Part of a small language model's weights: 2 heads of 64.
Each number is 128 + 24 x the weight over its row's rms, rounded and kept within 0 to 255. Layers, rows and columns count from 0. Numbers have three digits each. The size before them is the row's rms in percent of the matrix's.

# down: layer 13 MLP down (transposed), 320x128, rms 0.0627, rows 276-292, columns 0-127
# gate: layer 13 MLP gate, 320x128, rms 0.0628, rows 277-292, columns 0-127
# up: layer 13 MLP up, 320x128, rms 0.0626, rows 277-292, columns 0-127
down276 107:149121151091106140113092115139119144118141106131106090142119135130143134172104140107147081108129138088124164123164104127138116063124143161130102156140071119099142121160175160102100128109157123133151107126089093114136117118116161123105119104097117161114099161147136166119163164080096144130074111114137146148143134128151126109154111150138074138103125103105108175120131156120121114133162
gate277 105:148110110152142137142137159163116133155108135139140116142157118106129067122109144168137126125163159139123163187170137127087119142134101145121128128145135116121145121115149124100132118148127120166110110116132093130141091130161160126077109103144128126110097066115188132158142107117094165138094129086169105135176127141100134153128100141126103148153129085078130129111127169121173106135112
up277 107:163146130142067137135174114114152165148149148108122084109147138135113185167131120134117123136134109145121108108116113136141113108105174165138119130101138147114134166118133126194123178122144119109127158157180117130113134147129146147154089114075114123073136124132121111121131149145083072153097144149083127183139134133110103109122146119113096112133107106147115123120099113146138155121160
down277 105:206107136150073124144101136123100087144120148126171117126151120122109131128092099132136134162118147158151122152130120145122160170133148134146130154143124117134146132109192126172112130095159101131115120137110122128117128114127142098120158115102106120118144079112163160117110127086126144135181128104063127147145142126133168147109126148122072180159110091112135122089114109119142109148135
gate278 091:093166141157102140120150156104094111150160121132120121170139107103135123099127111145156098115144121155115107105116102096136146143125153123115119081153111133133164112132142127129083104174175154134104152180128111147164112123109129152098138138086088111174115111142139156204115110129110154105129117112179090114099114138161118131128108113093126179127135116145161132142124106117157091146116
up278 099:117105121141189123106125140111146096098128076119149129114124099126126095170138096076117104176182103150146106071110129134137160102114112110134151105137083112138122132135138101155120109131148137125136175150137082130137147137115109118135150102158099124133120109122138133106133111136154117095153116125156131183133128067145120078138152101169087108095125128126116142116103120179109150114125
down278 106:142112106084110086168131111124116123083145132093108102170134107139110079140089165103154145110133144118126158125099160116143080115117116120142151120112114137084120186127133152160140117157125120136153123109135163164102137179150121100158098121128138149129143169113156154113142098155139103170125141143114119108129137138107160115171150143084114135114117125115149115164171161165088143143159
gate279 105:121101131122119125171056132131089131133116137128155130158110128133100105128182119158111164126133110148111144141158100083159136117120101132112149133138111124129101166134145135132094138153128136153126143164166110117093106157144146133164140109128097081094165149097091118122145092102159182159154106100120147126130138109142139117106091128114144110124159102128171131200155107125101163129131
up279 091:087160141146131104095168126151138115085143145142110117153099181154142158130157140097154091104114127109128124140131135133115154151131132101136127130117129089110147128109089125098122175174087109142119131131095124161105145125148135120136102162131110149161099119147184135138105121092130159112147140082076147156113105101158137133107183185112130125125077102138128120141147129166146151134100
down279 101:154128133140127118115122120138123130171126125105122115142145150165148146142098144069118098143104143163136084109123159116108136139103087135127134157139149108150114065165134116111142109098103112127150129113138171175126176095137113145102134170132132152154101117151117145127152151161122094102126165121125106141110141171077091095115146141165125165152085127169117124070103111130145106158131
gate280 109:107111139090106144134136145134135128124149171135150145181144101102114090170153097106154120128148155081158113119139177137131133074132081137156146111135135123140152097168084148136117126109152112132118118114133137129117123133099138116121126125165151150186147147149135131155122064131120197154134174136125136176126104099140118119139118162104107110068114133142113143150128122153151117104150
up280 104:147155120123132091127141141113067140098133119151112077108151121072147175104157143094147119113111123166121181105143130124131109167159128128091163118159114100157139091117130118100110116125138145136116157092131118131106138106125137108153145081172132112105176123126143134148161079143137132114129153113109099127127148151139155135127101138115091100171143119094161112107100083173099104136128
down280 104:148162148119158149160107118103136107127151119119110107122130157136160113104089127126145131142083095125131108143142127134104157146145113105162170128095168168125127147155098146142149164153133090102086132121163152142093116128151128157102168145128095122111132142097120102173109151062120109132167069092139116123114151138071132116130141101101134119115132100078130125131175105140139144107107
gate281 095:119082122114122128142097143134098131174156109151110108182133134106144149118119116168129111126130151143122122137156140135107171106136127101131133196131159115109115116164136173138134126137122125147125210142138152137094161142115179156091114144145124169120136093134136129163094123102115183139097141134124134127126146121129125129124192170106123142189163104126153138157159143125118117128143
up281 097:096130075133158119121119129174153114094109154089079116151138118125152192161165126143116117098136094105142113106146112117162176099116099111117170135134098122140085146114166132138171142138107131161145140123131149092097152125126165142123123162126153154128072132112135127100128112128142147122109126128132162152112120093127118161132127144171155086135103113114142117134099091136107093092088
down281 102:125150106108100130087116096116114133124112125159098093110153135107137157096107131094122126114162115107122112128114117088155124150105108139125123121152126099124121170144156095092130123125099124112156160120135114143164132142079140140160155218127086117079098129141131165101129121142109086129086097131134111131141087127138074137143084144156122141095116109143141129162091130172142117152103
gate282 099:145104100118110117113124167136165120129101122119150172086133114078116130141151149118128156110096119131118153111175121139157148092108130121123109141125072182134156114175155172148077121156123102142092129127117165130159129119121185148106140095124126104125107117154168126104171162166141109091105135119123120135112151133111138137164115083138103124168145107124131099108134126116174109156141
up282 105:105169144148168076078116124161144199087117152140148121126114084115119113114107137112100150151102126110123111105154127166103136143082080151130105134136114167117113126119144149139092138093109126135134126167135123126141095071117097140115134141111128129087113147118132195149132121165155121157083171130140133105125135144155125137133158165147127156152142114121096113099138133131147153106150
down282 100:129163102113077156099111127132117149070105100129154110137116110101114101112095129125160125143106158136108104116142157138114124129104094138138125074117157122125126150139112157128150113090151142110106090122108117133135127111161142124078160131171133111156154126139122143140142115090116125091114163082143143097109099115144159135124114145127108220140133138136106087133092087129077149103120
gate283 106:147151113118085121125127117088106114139127096111119125130138066133112120171114095117157131111131131125109091119107106134164151141120151093111115155117138113122145179130128131117121114130062088160156142123106132105121097091141129110140106123108150110086123099152105096092168098085132172073136098147139112080146116130154118127163176175110127109100152115098146143110125146126089145121136
up283 098:149155090096130136145134150125102131158174130112164167134187101124159107132116133109128144146117082121090121121118133152166103095114090134110139082134128134176112143122136098137172109128114096155146131129136110134152097141123120139160142153117153174132156137116147115089177114187122123124113114121131191119126104141152143119089121124117167114150128112157184084116120129120128112109087
down283 101:143136129184105163129091133167147097138132106117147117138142153108136097111118089108067115095147128113148097144132090093092104141112113149089136082167141125162118146150175095110109129152078118110128104118086120123123111127137095130142132125072108134134125107068116138126144154124145139122073126112147159117152134112117160115085127136136122164132110147089134103122158101121163158140138
gate284 078:114115167115154138147125113175090117163140144123135164147113163155065081156169168134079153151128173123140134136136129109111094105126102128127171138171108136105139149126168147133155127118174132130118156147155100131156150120151125130155153134110145090106136155144124135154086107089144146143100137088135141087136142104143143136165150141147115147108172125082103113098145133110109100131133
up284 083:142143080132100163135137172136178096106134132120168120140139118089109129109124131131136108151101112094130143143151120129143136105066105110173143141138145144161155142149096093090094125128099090173109125149156124118132117136110098120121105092144171151175103118074087091151130152092139141134144156155104160124141166151135149079128134139128120147151108105120090111147117140100128154146120
down284 095:129122088128166180155157145144116114138138124095150145136111140125106105143120151129109107157111137129123136138151137137184119115096131134154127138158159166133145158184152142124106092125125129160139133178158106107122107107125075129145130088132126108148141149066070128170128104119176156138131155159111160112165144137113160125162142149123145140128161093099088097136145141101086139137116
gate285 104:084128099090139134085161119101146111112115077104109125184152086155089163133123113139112120094096141119174112135148152113134129131111133131177106146117147119105109103106171145136124098106137120167141131078114089135134090108098106130123133109149151128085156138112085097138129094121146175118159133171144118139141113140135143104160135095126096126109106159130129135112096138088165118099112
up285 106:145140082108114133149130109129080100144104118129150106121117139169139113121090110148156138128125186101096113078178134143125149164142124184124129141141118166116096145093132161103119123152107114139108169128146104121163095115090159121113179138149136120138121122088156138124116147106166122113145152114088102150111141124103131154131133118105144126096106162177127136147114103179098123119179
down285 104:176125175131135118123132116080117156104085123153131184140087119094172113156148133157146147129149143149108140117196129105157120120120149135109138170140119092101115101126144134143099109145136125141125156137103118137144132125120181125117126120106139128130122129124217132093130172097102144132137169113096142131096142164079087112128118134106145143112157131134112117102137159140094109154124
gate286 102:138133179111109125139126103132103159154108120190147139120135170090165095102113103115140120126137124098098119170133146058143102084096143142086155097170131125143122146116116107166102137124104132158136121177135114104128114076124138138100113095122106112147130112178142144134154122135148156157151144131136154130158076118115157143146100147106096143145134082144122167153115128140151132113134
up286 100:168148148131108093115151127121124136117148145157113120117118141123144128146106098087163099170079111110110104120116127115113098122145157114132126124138140120177094153114121133093103112126104146155148109168132100141081097097177112170105148130150128147095137130138133136143139142106138148179076168148126133140136116111113167139133135175086123135148163124139068177113102113150131095078148
down286 104:093160112152114111121092118138121167134188122100152137126155129107113129098134098115174111168149087145140137105170129112104114171174111105122163160132111104137108114128162127148157114143132119117084132112118112151155152138111129102097152155113092157153141124111153113125169084119124079143169148159139162150127132080139102106103124138141167125154134131085114138098088097119126153111114
gate287 110:097109130101123157123180103112105134132087124155084095128117109124163104125144130136113120073111151103123125147091138115126147104117154110153087128117103197123102125169152108111192099113117128139143136140123147136075093125105146136072140150104131144146103106090098109112125099128105133110117152129147093166100174135116165132125142127132141148118106111165117146100158098136145094127149
up287 103:132132105115112088094124156143164121128124108128149125089115115181117146178155124113149131134122148096153146129121137122156142136120139125147184108167140144040113105127109133169128144134114175127145132144083112118155123140141113092152154089094123137117137135157142139148080116119110115112132152095147134108094124127178139151153107164174127121131143109159106114138134134164058131113130
down287 103:129092123180135139130146138135160150102131113163131140118118151128128161152091113103130126119137107165098139096142144133135152155137156098145166124114118177086151127126117153187126123150160109143127142092147127095141151135157146151157115174187107106124116141150120120146119060144086148151133131090173172125138111122140145128109093131121072117136134154149104153179119115127109150151126
gate288 095:122103101144159110133125169137132141158139113106135166194131124126110128142103116115089139118114096082120144140132096145173121112093111112109136133160166116131155114115113059119123149129115121117116139104109124126090127096062111140104127105134145128115136129126108116152141161150136175063092088123132164131142147101114135113090131100098146131132148202100084119133130129111132126128102
up288 100:137146127113097120100116100124143146132132170131105112091085116170141085113145142117157118122120111158111128102148143119077176139123097099137159051156155180113112100084067134130135132113100141090105119131108131109103122142122121139125154128132163102095158139116122134121149144126156161100163101117163133147148126128144122102186129169147122137144152086131095128121113126151130111103104
down288 097:113127126092134113144130158120150099130111114148154088126115148164143122103151130160172171140118146127150174132122148100118160111145133144088105107098142131151093133136129107120155126143147090145114142173133126155124107135111135082164146116177121156106130109143143122091106166120100104135118156067140110147098127085110103091159158131088089078110147178095130150143145108141134167129119
gate289 103:116119114172146125103123128122139096128119142129140167168164090116106132106141117156103105114129121113100104110114146197129139132138088104118178124110098125123146099135146117130129124157083130157140111124175134139138148137095136115102167107087124159148100137125108133159101190174121110116134150142130089145091130103147128158116179114083144160102126125108093138132086114124137159110075
up289 103:106135134115134154092130180150082122136087132106140131112150110148146130077109140120118123181119116081142122099114141155147164167147116123139089157166106105112160126146114130153162141112115151092123160164141127122087099121122115115144144128155087164154128096117148091157144147147114102142103139122143140118136147112134148121073144089160080156075108109155132107124132147098083104132135
down289 105:132158186138131133167134088129190072114144174116111125136151133124138133132140116147144125154134116125142100110118139101149134141132127120139111107136112124103113128145109130118090165127098111138121099141143102104150121090102137176085117111136094131131155145148156131112155113084162129126129087143121119120067071081164151135126133131179127184163127130152131147106090122127170112156143
gate290 097:126119100118140182118131148145173170089141122116127145125123145167099146139114128138124149120094081120173082117112133122150172103102138154150173108112131145076170096122129167142151131158101084138160131108108126095139089149112143128126115116146123135103136107123117147155121109125103109139111171121117130172107176111133165152158111132193146108096115122126126137119148147138112089174128
up290 098:125113095091116093103193115110135130103154151132111136131147111183121135128125163121144112102133108109124174111145141125134167142143117126141097138098141093137133130142120116097090129117144177100171168133101140152099171069133149092139131096141133104128150118090115119130176157104148105159150139103124146123161132120171103124149134125111145105150125113131085124086148185144108161154132
down290 098:137139161159142126150096112095130114131122174139177112109156113108131117132176124149142103134143168086142133110097110073108114118134133161071135127161130142197100140104200122119122119118084126119127129125150177121144140145141127155108120127122129098139146159140154113121147101158090136128162112151153105126166141150128149146108105079098102115147124134108107140137125121137145104091078
gate291 108:103121113115109146159162078154138118162112101097089141121124131150115126145185129103102103118123142168159118106129120077111141132162177118127078079111097120147125119120113167115104124126143142127122143129109105133120105135116153101173130108163117139141103150136124112099121133172148120152170116143135098171138170093156127143084105129129128168128127104130131135137132157156128090155201
up291 105:139100088135162167105149145123078116155111127117144189124073149170155130162135132078157126103117114135117149108147102104130143123088124095086139141098152089124067120134131134113125141117107128077162111109132125176121104121111137169158122103132112159162146113146143156146103119078128161125115152112129119092099094118142142139099143138111145147081154114142105133137137110134114114106115
down291 106:150151105153176129129106143142101117125093140136157120143129122095143140144128163094173106114125124106102151158109110125123139107121091088087153145139106117095099099176137110178165157132094116139141116114145161114097141104160123139145105160096136134105124138104139104103104126098121120134135116115139117140148152103108109096120136061155156122116099129120145181084167114142127160126059
gate292 094:135109118118115179113118177146111127141100115148146109120139138140127137083086076111100114121164142136091141147163133111132113162093137096099124125108105160136134176146147131154138082148172129146149121104111184095135110098153206162100125141101143105114113111106147126093145147126127089143174125150151176135138130131157129125115141148133131158163124110119183115113143147116131125126130
up292 095:100142139118104095118138136103137108134147159129139171104145150099108080126135093127141120106085168135167131096128146109124197075088141162141140106081090138109116132113179124123111143147131158110137106164092126132116154134121115145096094105094170170139080158152154104135137100143130136130077126144101163121106125115121131131111126115113156111112134114158137096155134144137111104125085
down292 095:155130129091159140122147118067126092112157168151083092157118160147113099153105116145152114171126128182168150125129121124130139123156150117099129168126131142134158120150143080122121081154130128126123147110071105177150122103118098115128159119156141130159091104126119068128126120152132100123144094116117102146129129161176084132143106121123148149094130113120132138128125132147169134167148